Weights of a small transformer language model.
Training: 123M tokens, 14991 steps.
Each number is 128 + 24 x the weight over its row's rms, rounded and kept within 0 to 255. Layers, rows and columns count from 0. Numbers have three digits each. The size before them is the row's rms in percent of the matrix's.

# up: layer 5 MLP up, 192x64, rms 0.582, rows 119-185, columns 0-63
# down: layer 5 MLP down (transposed), 192x64, rms 0.121, rows 119-185, columns 0-63
# gate: layer 5 MLP gate, 192x64, rms 0.543, rows 120-185, columns 0-63
up119 097:138131136108126147117144138156068174146144138089159150092118108084132125116132101136137094138164126105112122118156112147159144159090139150110144145171082148123152143103126111109094153107101095
down119 104:141135058140136150131097134111141109109118111138127114131122116175125178134116103136079105136137113145140155074092117096164153154110087147140111113090138131135145082137122142125169120105139139
gate120 102:125113145144157149143123116115169148118128115127112157138092099123114077183125146103131143128155089166121158074133164123095118128116096084113116156100165101116100117150126154151133091122140123
up120 103:103079129104152097137147110126119114129112143146113136174101146145088101129113121136107122151133140154115128175078122110077153153106130142139087131113134098104121164136130141070135085116111159
down120 102:134150118142113156121174146116135129138125107096171138104170140093105164097120121164145109128132151098102141115184160146154124161119106142100150128152157105139148111104093122132115167101080108
gate121 121:107119124157162090137136142123143152104146096139128131107152171137122165111103155096129144093139143157095162124169106140128143184133134086128118140186131153108124114155070112144126107123134140
up121 123:151109139181113112118160136128115137123112131099124104130135139121173116131128102133153138097126113105149069110099163129099103127188133065132152080146125128140144135124163153160162141139119151
down121 120:115161122063145141116109110130165112153141129144094153114116149125107098125137175107119163127130119134110173165149109125137149105064137166132105149117130112102103124142149172103103123107149104
gate122 112:142162109121155132170097162109119065141131137108110116121126121143110131198104140122085099119165113150137140127122077115120109127164137129142099119106124140161163115169132116134116113093118160
up122 110:092135118108126135124115142124143112092105172120124131128111169125168084123132121102143157211111123109078140160160163148112106094144111126142132096134153119120137097131106159148136150098141134
down122 123:157123148130148154111110135087120110132137110121161084137121100128101139090131103129104108085111083101157177113119138088136140099136102091169109141109129175119107104121139121156162144164104128
gate123 105:134150124145168111132156128121115099144097116157122132096124152123108119133127145118086114098096144098098098122106087155099154087199098108117155113133125094117101110167131152117143116095146155
up123 086:123124145186180099090157105132142174087148130107134108106123123099131111115162146123116155128112128097138106123154164084114148125115125086150112094151128126123095167182113121112116145112132125
down123 111:114126166131145079099141107163132115099103124153103127098100130119145101140131135174135110121097156105126103101132133109137156106168135090126166112148139122116100156172131133113142178114172173
gate124 094:166113086102147131118136173100104110115141140110135145105103124099114173118138124099146118146132131098094125166157153142161137115149076148152113092153114128160105108110178160125147124090137148
up124 103:136129112159125094113186104120116134150075127148149093176090131150158134119114144114136168141140111148097139132151079122110135140172157137071150148107127127131117116114095123123093124147154148
down124 094:129125141137130139136092126195129111106135102125094106137144133103102090157141137130131106108143110153166163105110137117123097171117113087131129158087136163078178115156136175136130135117111112
gate125 093:155138094082148166139120121112107111143122146147147160142142151116112141166137094102116104119117125115069173141140119122100142172175143191119127121141182120116096138133153132133128143108123145
up125 085:102124126142084097152149154132145090094161116161071126089133064117157115151120157166112158114113105153150096115140130131133144117128115104104122140156139167136143141103120138131115151126151171
down125 104:140122131122112168101108111104066122161155117132148108123124131109093129138102153147104095128161108135162080107150155100125086128160117126139135131108160152106093128089157157131116140179101123
gate126 080:166149133134103141128150101134126115145134136146107124153092114157151138151163095115155147126121137189120114111116107136192153129150130124125184122156156085121133127110148173138130094128136076
up126 085:080132123114087175139095107111147161181110127113179088123150107129110153124099126147164146112154141112141141122125129100136129165140155170108101137143123173150134145108079105126129130144118118
down126 086:147130141137160061101104145105120159107133148168123123141145172129116085151111162161067105092151131123141145135140148133140134151127121074139113140098144149130107130151149097139114164108142124
gate127 070:113162096135146131172157154141137116154088148129090127114140103147136098114037095143113101131145119092103130156160128152137130129162144113162121120122146137140142101156150161111133118160134135
up127 080:160125122119125101137132161109111159150136146117132128144096135145107105132137136119163080102161116118126103108095143165121131045106099135151072145111083153102119129143110136161135115135145157
down127 090:125154100146128152158153133098124084143083162072126138121146153105142136074109111111117105158102117073078127156139126150173108123123144151137097118145126118133137103137125105152156106110114118
gate128 119:141105083134130112119114145101129121124096138103159170179124157127140128168137078102109142126160109078106078130158101120109152095144142154123162114123110164155110115131114143128098093111128134
up128 111:121136141133126194150111114148164128080141144133127101102143171135102147181117149128131114144161130139140131091148159123131104125166139173130110110103135080168115132140110156133080133150147146
down128 112:141130171102137136113102142129122124109107163109131073109113120128131122141150115134137104122116083153143210108131131102144128143156096151164114151103095169134141143153145114146178119149133092
gate129 106:113097127138133073103153162137136156124160146164111125129151108142128097113119147168113129113102169114154124080130081126115128129135109124126121121117134140112130131167069180153179110118143100
up129 110:103122127134119072144150109155153141115139093150147170116119120171124098164102142215112101136142115148133133094135137108139147111168116101150138144153131159113115117131122145097093130104151134
down129 108:185167188090138166134095170146109154120102129110101084115134129141127121100160130112133153086138117128129138152164165166149140132106129149132105135095089130117135120138171123142126134121110136
gate130 081:138134146145164110112136100129105142152145120165136076098101102120151080127121180129112102115114192132089144123132135091096133148103143113104143124148152158119148129091136188137119138123129132
up130 095:126126167152147140136099138155144131150137173129132141107156110143095176083151100082112142140171107118098130101178107102098101144131109173139121122114134150150119096128135081148142119108120105
down130 095:138118077138095141146073121128123080123115119132133122111144113143124167157134089081118170151138127116135115126151148134102094134118127188154110134061129123161135093105137109137133136128106154
gate131 088:144132104114085119143128164120157103130094167109093134155153106151107116148115143173175161131143140084086149138129130132120102117180107085166121109123148153119143122163108142145128138099111107
up131 102:150098167136091118156152156119153160124108119103106123135158174125102130146111101125127155106094143107149113163150116165101077106137135115152146140141095154112094150172080139141141130105148139
down131 090:140165075140129141107142139126118130139153148111107115131102088118146182092108127133127076129120113116081179145104186153113129084118136136123108096133153130128141103106154169137141128097129134
gate132 076:146092141148090139093131117166143113172089128090130147091142135114103135058106114132117137119131143123130135122114129102108185099168152130164130120132160107155143100130165135133159126121131092
up132 084:109124111123120163131139123096088166161117118171134138130111121103192155193154157111128133127130094130123135108135134105125122121085110122090146123169118159098109159079119113131141155137152131
down132 074:142151105134143145117139140150135103155107147071125127108144134158126160093093106115121103171107136107129135133141109129130118073132137135163094113140140131155171120160117129117211100094119123
gate133 091:083191129128085135122160136151124115127145152122117160102112130129085150092134126154164159095116119143120131095135129149130111100150127130169143097096107124087117134115132129157156086097171140
up133 094:144140116145120136153093129155158096117113093122107153145132169118148111135151133153122146143114098141137122129143113156134162132130154098071130104149133105088108153141152087100161125074070100
down133 080:128127157132185094091132166127137147161135168145126112131158105148124127123141136108121148154105136142143133169122104111110104095117124120145144106138129112166151136104088158115070183160164119
gate134 121:157154129146120104171099144104177136136128129121169146165153159124117155105132133095077141129122129104164082115092142147076102108089130121155105123167106144138115130169118111121115119148115121
up134 109:140122141157133141159071140135139154164117124086153130107161132124176135097126138101141136128120116124171084120126125168076137104105110155138159108151162163162135132172150113124139129129161148
down134 113:118127131131111106113066137092120167115107117111125128146146171107130178100154131117099129137129119109127055128122113167105098122115182114132169117134125152113124129135122125136090133161084111
gate135 104:108121116141164117143121134120121119084142105129153194146151113135116102109151161165130105080110089079110101137091136143126122084138125146114124140118139111163130133107090170103131163131096115
up135 094:074158128168101127151156138105147132119161121134142157101140125164102098119141156172111130141106111129089095155128151142145144125089141147096167111141127127096177142140150109089161156148118127
down135 101:108131125120134176173119156150132158117143124128135153111139120110117062128154140170168090123126079081137103118137162130129121098125124178162123162161116118141158137121120166125153110121129121
gate136 084:150185063145157142115159141105150136117106154092125135160126146121121131113145106118139155138128123119104128075164106113186101125148109139129105144173156133111160161123095100124115115132119140
up136 096:146107140104118114131138127186141164112118155087141134116147155115132149150077135128117075119073115125153108098182123122111126174114093145117139129094101118110111109156151139134137138087141117
down136 083:113146114142150150143143144091149073142104133111141136138143147113113121089162098097130163176140110097098113137123137185137126098101135107126127157147148131137175111086095120144135100135096166
gate137 118:181171119126151131126143164076146117126113132134097154101114135133128131128133105119089133113139102128122135145146089118115169170109138145092110085115136135164153152124088119151153087087134167
up137 123:088131147082143124128179142151114158110134148119124170111134137112124124130128156096114132143138147091119133086113137179138152077127111145071161098134154145128121131105119098109113096130111080
down137 113:155166087134127125136130108140112125098149146100129116128113103176143213119139136141153103136132157135150158151151144096124156166119104149166110148115125128146130131176117091143164126133161116
gate138 091:160128117154138085135157121128128140164134124108095130114142148162152113131088145101113112135103131077124117133094117140111113098074109101067152129171129124087175125109091143142133116140148134
up138 087:133114149101160139182110128121125152111130076145160135130132121099161105151127078109096093112125126120178195127120133107137124136110108122125139165099097119122151124159099094134147107122096108
down138 086:133096144098161160131088098115134111124131094138135150131085147093125113149140120153109125118139110183145181107125139073126140118145118135136122132084151105116100074137135102085154158131140137
gate139 136:124137153114105134158122121115129109119131109128102161136160159151169086126122139143097180142095167117146101157156104154114150116113115139162085115132143129105099126153098190100088123100123136
up139 119:137140145108113129172126131145164113140100134107070125099110166168161148161125105137103139142117144132117132086138088130103140114123113143142101098158107117074153084128119185121147115109148123
down139 117:102097170109167140148130143141117127146103118106119144119126163086120108128117127094151158128116117142095072145113089169118150097151094128124148166162114155101152139141093174096116139137126154
gate140 112:122154110118098126117142125147125183098106101155124132100129145162142177132096141134145169055154143146144108110157146156125112156109107136115140164126132122108103111110175120128146098112162106
up140 097:113113144137159124136124151106069126141123131123113121134088137100126140153139151103115080168145116127096127151105140107151097131153101123152087130120096123165112096143086171095110091150079136
down140 099:168136128150113137154120120113163136163110112129142094130115107163154132121098156133155113136153103157151119090149130112096144141151134081123127095135159090074135137134139171130149131074153087
gate141 112:095155126076190110124132144092083160125089120091096162139142130117141117130116135140122137157112135135140055098146122150125162129096114116140137137141166146140115124094147145118127153121156146
up141 092:111108128156153135141164140122138143112141115135111135151130125099149121148114105158149077090158137144131187076099089131151114162150138156101141126137099113135092076116126137165172138121143110
down141 099:131155147171109105124128134166117083142148114170186119117100098115147102117123095116160107099143128112116150163120153118159119087144141145119115137171092169117100130173104126131102119132152118
gate142 103:152165153110158134116136102094123156070130093130098154140115095108111149148109129094129185115131104110118137095107095128126149157126104142105165122093123092108128131156172166123123133111159130
up142 110:105108173122147179103088093143149100143091131131143125109148125160123144114142110145128122098135104131164121105105154135112131174133122098193136148195132133128133125137104125112156089112141147
down142 094:137158136143140133123126096121135099131120177132110147149117135116132150143119124099156163147093150128062106161141096108134141066120155121154129148064120109106142152116136164146128165159147124
gate143 101:143150091126127126120175139113129145132149125097087169146130125153165164148109157098085108132128102125114158108158103130136167135160112139097104099162099112112120118152129164168151122087114159
up143 115:141138148172129137092168077114153122144103107089122125112183105096085115146143144117139124111161107151106151144102150108117142147112112141157140179092126116131109103170145098138126100143145117
down143 103:135157143102140157128071154133115100138135133133127133169084145111110140115117124129129116170112122098114171149116144120129101133109093121115137124176174121132087122084131149100167176136100162
gate144 117:125119124119166130147122121123144096143129117105119166110132126103041101138145172098116108121166100102131153097067139157099154115105113120139156106109119134170125118148137146127157117142152143
up144 098:112128190109122146148146108157132109105106135121090159172106117101161162161109109117120132152164135103139144133115085141086115176132149126112097130113102090148128098176152127121140137154129120
down144 106:133141190104109121135160130207137144096097153144133100149115121121149104127107094145141157139103124119134063129130146088168098124157137136114115155149117153130096145117145129157118118116140133
gate145 095:150131088116126092148167153117102146102098105127106110164098129118106096098128089115132131141116138109116156178129150120155151069099081128142133153109118136144086100106098149137154116115146150
up145 098:123142134159134137073110135134099157110086104156139132127168105111113152116138151122107113081139115125161078103147147133134145149120129150106143115165179128132085139097142166125087134155167129
down145 100:160103100114104081125141120125116179154138137146124163131109114126091106112129103138118155137114155131146072121083156107139161166093120120137175165150141113151116131108126153071126138120109125
gate146 106:162154107132162105130153173103094147136135130156106156143102158121137142123116142130103110138141121122149129125136139136100151105160122118119096179148173122168119100135086106183172119086118152
up146 115:100153130156121157112145119116138116088135129086156144139133195140103115080136158117132137129115168075096143135137141116093158138147134114110147101134174099172130125123124128159098159113102129
down146 103:130069091094143127122081139103106083177124100135115101111143087115129125153123097130146105106114129147147114123128140100126107097142155115136144160143124068116116137158157086096113113118107133
gate147 105:142093179117153099114197148093138123114101120141137179113145123161108122166123117121105108095145134134112148102129087138119150131144108166079165140104147102137141110120101111124117142103135154
up147 105:121170078117122155116089117133121138145143168126108104121103143127156132096135080142126126182116122131158128167129120130129120120135120154161074081186147157131148099136108122121152122117152100
down147 099:149151060172106129144096102105124150060146165116098142153149130159153160158118116142134118105154138134146126094164137107098132155118156113116130130131118120108120103102151130146170142113133102
gate148 110:123157103108120118129134165095138142080193138153115153100138113110141135077149124121077124136135138146115139134107154128132166114111075099088112100144110123105112119152151094100127108090131138
up148 102:119095134141121140126109129149092114112095130114112108074090140138122063125143122134115157134118150087143052155125168141119110098134129143138139100163151113134152151118143122105129136141128181
down148 117:121130100114101145101123134110170139082170147138126148119145115098141151089129150127140155126130145164099161160098125163105159106113104081095143117135125137090149115140142109073133123098110088
gate149 104:121123086128178084119144124084114179158166126141166113128156116141121137125104128110148115115138112103076101142109129131111104116168113114125114111095135146127096104157111148112112178092096131
up149 101:117083146105134129125126128148143093125170168150138125135119117115127145128076089114188142103116168129108119164171148142139116098080115102133115129137101163115162150132096131090133126105098131
down149 103:095135139123140094114143102144115103151124142118117120086114140123072127127161136146072146118145086107085147150081115156116169084104139136122135131119132147148128128133140132119176155167172114
gate150 087:108125093084148131165108140164166130141134146120142077142106112151116148168107157086114126104108106121106141153118127117113138134108113106160117117134087154121082164157171142126136128145116074
up150 090:146122124135114112153125124092125113130124129151127162110156142124102083209083150131139107127113149123136167077125152131150090094138155100112164155170146120100127091125115136117141149120148140
down150 086:151130141131141139136094144168112177131088149151134079142118102137140163115188143112148153087135101108119142163153161142117162144128127126170089129103105144132134136168169114135110142150117113
gate151 106:169142131142144110130134133098147144086121105135152130102113131150120140118146119141122118059135128119104119115188155124129117130097114077063177105122116111082148126146150115095114119124127153
up151 104:153124099131154128201136124132124162118131107161151098114102122108118183104103155116104160116103143118139142134128154116163165114140105175133087138181096144129122139111105123160114122128147145
down151 094:132117119089103178099170124087139113154149152164132158163099097144153110135092115124166090142134125152145105104119120139111166131103118159172102150089165110145117136128119146143123110127158116
gate152 126:149118131118097135141125113136134145113182143138128130114103084164111117150130176192124145091152133135143149091131105163106108087114114087121126115125129151105129120110120134161080101143174151
up152 125:127157109106113119123096119089094137140133150113126073158119160084150126088129120152156153150133120069117127165143131099181145111100157117114139154127152113092147156113139124121110120156154097
down152 116:124121089124136069146146161155108100092168159154137097112128096153125135129135108138099120133122132190143163100100128106169147155075098147112109146149133148139129150146102130119151131138154131
gate153 138:129131140103160154172168130067109140128127144114122135162138110164109123148113147095126161068113096111145110154142090123133127123109134115101133130099106110149118131123166103136111078137086163
up153 120:149138159113135123106095094191140102134154164091094131111173131101138174128091141131116120112143128103098140149116162129143118107130115133131139143109126137098137130160121125079148107128198122
down153 124:133133091115143096107090119127139133137125121124103074105116162136116083138129127169134110151172125116105137100136157148147102161113125165143143107116140137146119113134103180143119145139146046
gate154 086:139119116097179127144158132114139131157123151111101119164157156109158112131112114097113151097146141094127158089138153159124110073134120098141145170149143091084156112159113145165131123125131162
up154 089:092143121132135130108090114091132171101135114146114104120109108101124125093126073127132119136112140113096098115126150122111142171125113112156139142168128173145120151165172074140121156137121072
down154 098:161142131079101119119089140137139153121177104138081114116127156109145073119159121119088117119138134147155095135102165128072128154103113131123125115139111119142122148137151120139107142130131197
gate155 072:134151113123093126141140145122116075142100158121154136121105157127140100100107149132117097151110177110127151146116142141165106143124145128156062118147139168161175118125153128141161100127134179
up155 097:100126151147127101095125139093102137112120107116143116135080109151138172108133125177132154123122132125166113124139124122125163176100147182099152114109123106131158135124110181082095168134130112
down155 107:133094141117132119134157088178169149115138095153110139153088155121122063138140168107141143114126153139126112111146138109111134162126110109097169140117125117099103120137160136103078130106092102
gate156 082:136110127127173117108147155083144092106091104108112116151126122146133153144095152117128119136108126105081140114124153129118123097122156113127099157134075129089096104118115184122193142132134104
up156 093:139100155112145137132148153149131127101125116152103143135095158175096151137112165173096151118166102123153154144064092099141132124122081110132134086125128142119122116154124144148099121098089133
down156 083:120161097162123132121159120082136125144085137065135108126140122112133135093128110099147108187111123111094111141170138157143129090115148111109131112132126118145182130129118150143171106155125090
gate157 103:155151127115121117147128159122128092131139146126164131115091137147152113193126130148093111112126095127181126124107162129101118115149163083159093136087134132113112109152134102155133106087172152
up157 106:119155099109129139171143135141138123101134095168144106134183091114122105104127094125145138116157131070120123107127132126131140127142087139151157075125160119089116127136129139075124124189128136
down157 094:171136119110101129115101107144125138129124145138093122107114166152161089115147188107151116108083143108145110164127153140132120118110091150114140151139081117129160166119134108159124150084103090
gate158 110:128118144121156136141121146134135136099099151146138152187110117136159136112147088079123125173116147115080109134171129137117122081121164148126091112120127088091120131086132113105109110161134163
up158 104:143137116101129143120130138132126134137126077118125108151127148059146095131168108133123152123163094127145150121145139116146132126140150156161158160126125161213119127178129123149123159115105103
down158 093:156152111129132105132103112092103151114146128125152122111151125099140114170151134095111122132140115117142171127127116096144150174129144134175153139124132132164151159172133112151169102090107058
gate159 083:095077133126107107101106095151115132139079131135155091161166125092127084117106168130153156150108137131094172116129118120105152155143130163129123101123139126151089167108104109126139132140090128
up159 090:126092123093136126125129131118120179126149146111148094154171132120126107129065147139161172137117122129132161118150121130087145138104145147102080086114116159121171151142072134143135123107137144
down159 093:071096108147150143125137083134136059132116084114136125094122146111136198142128108107126149120098139126135133138118157102144107112116151136112160137136184089123134118092119132128143149146120110
gate160 105:104110152115115137155052131155179150110111121088122148123102116124143113141131113094108144112128064141144116140111135150115111126148156131180124072137121128122133159121096105115110119128149096
up160 096:147101131142095156139120134122136165157167140170130104171129131147099152090148134144158147160110135139123145130119186154181102139119172074138147163089118121113116131137147127123163128130113118
down160 103:147123134158144096127154116143115101135147127116147146122139093120097055117104157110131117130151176139117118147164107170100150092134079102120150131181112142107135147131098126104110105140157152
gate161 079:123134077088159141154120132084101133133133125132140128110102109135149117140135098069097125138129101111110099154128155169163088141079163118096114104152115139119129140148074130121113095106128142
up161 101:145122118077099113123117132165110082124141129165094134100108121142126117087120107104156140101169111125149080125111160158174133149131163125132112145114168116113123147159127097106148089090121145
down161 096:122133098091163159195151153132111150134146132142127148120130159096163115096153134140123145136094121145114149146135140143132133113128158077101135154146079129085155125113129102157142113086133175
gate162 100:121124111123095160138109108105143131138154168160112157121107102166098215113111117169139126088174120140113130113095132146115120159112118094138127136117183105098112127124142115126132110122145144
up162 097:109141138101087152157076108107111127109129163132148125142124110117132145143066129100122154142151149140154142098086079130125137129179119115140120111126121096133070165105141117110098106143155115
down162 086:148137105118153066112167146141163101129121114169139140115129110127121134093153152111126129131141122115103131173128186148110145109079090099112130126125083122133167114150131111134104179144100141
gate163 093:146157111094113142122126153146146092119108096115135139104193100129123137137068120141138139119115139136082148112100085141108141160135139119136098134102123141137154131084064116152139145129169148
up163 078:121143158138167160126140105168090126147119168135157144136094119115144105162171130071173138131146117140113146128134117091126172142122109136143115132158083121152171154136103147109088126131142104
down163 098:141139160120089087123112158069135113111144104170144156158113120158147074145139131144146108089101118123151094164125115116106119147120123149099152119098121125138141096139193125111150106127116136
gate164 103:158125163130096147121110119150157119152115096153121124172073108152123079135139087177160118123120103151130113102129139131109125179127129100104133119121105120116088156167148158121148108155128096
up164 094:160120134141136102149098144139092112119148126139149166116138153124135132107118106149103123163134129119126147081076151113162143172148167131126169115098079094118142133123142103110163153087108087
down164 117:082126165118122145120125104136134149133109116114122155114125114135116095129134160110126146110134142115108107147134110139083101064132127098126080139145133123133117145131178179164093119154144197
gate165 105:114158134108130098171144151109192118124137109142128148116144137149134138137085125136106150128135182145137153119134115127151122084074138061111118094113178135116144133126145140142095106147147138
up165 105:151191139118108137117105116160119135150131152135115119128156154120147074128140119211117151128101116121130151106132155129105116154118157155127127119086147106153116130105150124159105142135067127
down165 100:149160107112107140170150124151135130128121172155144109138134151118144108119156172098094086147147070124129132125133158097095167124138085138123124159131132132126170122136133157099140113131090076
gate166 087:135158085122092139136128137133128117095116152121172126154087148159132164158141149166097105162133136120154121120138148111137069113103125152122139137154128138111142143121107148176153091096126184
up166 089:111108147126142137116126136128069125135141105171110107120114139141150125145175127090139157106130150128135101169122093143154143147103120117093126073159109152154125165136130123096103184101114169
down166 092:146117155106129153119117107132155149138116100149146156151136129111129107151117163116154098124154164166156119129172126135078116171156117175122140161152124091114135125117156089127084107146108082
gate167 112:117141111129123129130164138159157148113151109129122125112132092153136127172090160150128173127147112093121098136121109148075104113098126120139123169154158137110066100143137144136140147083173150
up167 109:116119128140113148120135140095141148119110156126163107149122121131132098086146110191111113124157170142071142127119120123156204138120118118145096166132157118142110101113123126143171157120151156
down167 116:146137145097141147086117115108090123095109131127125152094109134134127127089133114111118138114094080101144128115160125082196144134120178127135130161135108125097139178130128131153161091147112101
gate168 100:139161115100113164163119105120096163141119113115096162174125156080167121162137115129149146136106090166141120086102147146130138144093121134152090131131145103136160128108135117145108112124178156
up168 114:124120140126116073125118163091138146150168133132119094122152151144129133144129139084153088107087120117159096112138141157161103173138102125109147129126136114100160098121180144091132097100100145
down168 112:148128153112123120147172097106163149131140165141108170152092175094162133118133145156115143142123105130114064110131119153139108115067152105118114131131127128132114117127133146144151123090183109
gate169 101:185155078130116149155157165104126159124111142119099098136091158162112145156128116111101152118119129138163141119112146134152136105135127128137115112141083148093134114147143130158146060096131159
up169 109:160143113167143152145154109103117136119092140135114085084151158124076149154137164149134147121151116123158108156056130121129132133083135127144160097137133123108171107102116121129144107130157112
down169 102:091112116134103112125094114122121086147116098106100166131099119116132109117139109120055154100102098134110145086148118095106127152166168096098121151130150119108134105129119105079147105131145130
gate170 095:111119119163160167129132124100137125146125148167145107090105131100132131101112156170154114143127192159118081138163146113143140139143126160184147127111132134098134122165161104116123147086128117
up170 086:147101139137149194088110131109126141067111108164132118095091107121115155162134135133166102120140135104126103156127126110123113182151132145132141136114122112106168121121123139141060133116138106
down170 092:145138151120114138133086134151126108108121133120104129162149112148162100131113101132107122129128136154123135094129106197106145061143129076134126129145114154152122129092122130133155123153140206
gate171 092:130159094133098136161137128132073154113120131106157108140099149133155164100115121081126094127123151157144158122147159131126165083086120147094127120158097112123093114098110105151140087107136124
up171 086:110118163150158145128127118082143148139155094127145105129159159106137143089124126093095114169096129122121070183117143129158120111072135135147140107106130157103135115161092149140141146118141147
down171 085:155142141120113095140122158127131131116118140172123147140090104100162143129117132151172144071163087150152173134143127126082142110181111113109146128146126160107117117101134133120101091150130087
gate172 078:135136126148104143107133128191153131113101112151157139099109099113167165144131127117135147138124092123132129144123098155132102142159081152119125144192137086172160153113147115138141124171132095
up172 101:101161110158142124151115111125104121127118128097113154095142104149167097147106134145185148162109121107119172136128137115112075127102154099128125115079183143099163089135123122114148128107123145
down172 085:161131157133127130139103132146129182141125120149128148141131123123114068124150159117133126100160118135146108122140114184117155191148100156141110168113089147124106143180151144115085108144130134
gate173 085:120129101141139152159143141123096127119164136177078108128123145116131160131146102109106136112103141150100097087148128165136096127158147081109113125145156083135124103114088107125174089099140126
up173 096:132159096110130136072117117120161158111118105089140113140124121149152120157090146109125113146153128159101132137131147132161150176131140187179112120164151132104129154113134091112095109141119168
down173 099:136136142142115096132108143141111166135170168153165162149177125150128051127103149142156073106136104125172119139133093139103145098146099137133107147123093134117112115150126113134130123136125146
gate174 085:124113092106122107155141160132174107113112136138095173066122172075149126110141125139111125136147123083124120167116131140122109117125093114155087141143154152146119129117112089146098109142117165
up174 103:119138107124131115159168140140169123066113105147176160128152097079123128148158145127089138182127128116145133148101150102138093126157112123117147096131105133098128158110093108120109131159104114
down174 128:101110157152142109116091115173162150088129128129092131131138122130142183142130110115131161137124134159115140140148083157135172134100111118169099144095164102168114106114104130134130167141162104
gate175 123:136094096141150129132140148114152102145140167114139192120105126056147139130106121109123119142135133080131074137110106115117096105086119113156090121122134107092130096155121114115110143124096133
up175 110:119100122134125126156150149118134126109140122074152138124096143156119135176117154174130121127113125090095111166123098132123118068136088141150076102165150131149124151130145173115096160122145117
down175 121:121153090112095139074084113121129101121134168165146105101140138140146085141139104125151079136117155085125117130128145136125134101105124139160135120111113105168130122129155115134139145177175084
gate176 111:114133125154166160151133181132113094100158131158120163137133121134132176177139126181147092099128134109142093149140095117090125107098116080159117124094152125105148120140120118155120120127143103
up176 117:108130129149097113120131114089133089108153104138105161129158106126132076126116159163125150142120102132102150163142131149091111105111171114121159098082068105129168148112132142143122151106126156
down176 121:137122107152157168119131164151098111119122134142142115131133115146113176172132110145147088112103164158145088127147107139143181119140125060138108140106163135098159126119092114110130163106124109
gate177 102:097139135114143130088126106145086113132095102149112116107108144103077133090120112129097138081122106134121096100145117136145158180093129109143135164152113112067114129127122110136147094142162153
up177 105:110132089145086147114141126137110128086116123136127115114127082112132097124191122149129087139119119156121156086165084124110122170136153146098126116114118141127162089100129069118150107120123111
down177 104:104141092108128134096134148140125135125110129089139107121119108115110158154151123139091137100112117151138163129145133140105140085168149208104142118111090167171149106148105087102143129117143108
gate178 120:162071172113145117135150154124148134151174099124146103148139161154095135133104140111097133097145131096101121115137124155090110086131124108143155134139091132081077137136125123131111088120137157
up178 117:089147154160123105150130143136139143110108086119142123140182115121112125165114159135107099108162125104157088126103148091137131167096127085124118151161125133097122137166080133147157127139083126
down178 118:109120145111185113138100132123120107127138113104103145116129109127086174148153122113091134111138077135129147148120127075140170140111145154146100101098107125149132165121128087148190096120130135
gate179 081:155119125139113116135150149146136124161126111120116146060141086098173090133107120151134133125124114075157134137144115144105086152152134157128075161128127099097181121105132118146135159112115115
up179 084:141128122116065161133134138063104150152120139115145099145156142134082125112134119158130100106156153101115088127161130138137122134132111130158125085135139117083078165151138112130106113102151154
down179 066:122138092104128108149122157134137128119104183089123123137124127172091143085142082081146127173135130103123128151139142144165108108120153144139134146154117163154157092122130123159176119104115161
gate180 077:124141103111113156140148129162123073116135195115132161152110184154097134120136128115142142144182126136127126123127097118144140143155167151162145119164127164152160132168146110136117141095129150
up180 081:101091152145095152078106121153137098143107112113136121092102095166110164145167108187126148152109156164088130139124118096107127128149144114123135065148128117131127127107132119122138147153117150
down180 095:136119144121108130111116092110125182119149088164140118130132121106118083094143131125149137099122102148130120114122142134123156160132109105106164164091143085134106162135146129091076117161115069
gate181 091:108130153127136063133127103105129122138135163087084179119125140136138158167149110159120116089148112127118157142150120162148158119166096129117125086133112102123115144152159158140089134122088132
up181 088:139145148139139123099124095110132144182155142128157146182126142174130127128136087097154070129153075136142130156091147159164101126116132107123138137149097103143138118121094149098144144106142122
down181 086:103075065132107109144127116128120101080112131094102128088144125137113124122194112130132136151095117131107133140140178136141161077106115124123157089144113108115145146120148142139155141146105139
gate182 082:127112129144102111115130103156186134080136100087144158106116122093169140141126145106140112090165155146090135127090121134138141115126155168163150135105141143094106129090130153141145104158129093
up182 084:165088103124141138153114126158177158105115147126146109154127120099160138115124131118113091116174122160136132197141113136159136191152154164135137141113163125141124139113147146148145149119099145
down182 086:087116132136126140113119069144126077180131088120123140108132125109087142122116124091118157131104135105120083122097112132113092146129137048119154138095118119137139156095135108121122152147132132
gate183 104:108169144104144119127117116133164173182124135132145136117122098112153144156096127144120123108137152129137092112169093134104101132072138103141113141157175159139118143123084119110128101091170123
up183 113:136139104132103112106130133138140110091090128116107116147111142132175135113157139160148117129112091170123173116088130139135132152139116164112124142182097157106148099088172133140166138175101118
down183 120:148113115175086106089154140127118126126143140117160123101146111142135119108148131134106138123141105138105174170151174157144143155160103128095157127133101140100140131128139191124130170122082093
gate184 105:167127155121114132128189122108128124158158135121186115158106146118175164129136113122118155121170114151124126137118127167098122128139152085125084135105167148076109126152097100131130125115133151
up184 107:114121148094102129116112137146145158159124114104121106161185138120155140112093146140082135119147157146131145110138161130129070142176118123128156109096089124085101119138158086125131142125168111
down184 104:146112175126130123133117140081133120179134144096120131091097159094103154132128137122174134127123096083120142142130127131119161077126135165126158127146184120158138158142115167094123133119109156
gate185 102:121134108124139163142141102087142126169140130130081146081108094133122158137080124086124132142112097154134099100137112094106128116154131131090123097128127146084084112090133118156148127121180132
up185 102:150144129167133103118128143131080105114124126136090134092137131135112133089140153100121145114122116121180102081156103098138085124166115104114102114130170156129118137100185163137139099102152135
down185 095:095145109119130171128125115109176066111172126129112122127071127092117117119083144155143126148122144107108164124126125106114115094107111155130137093114142104084136077106134122118137160116152112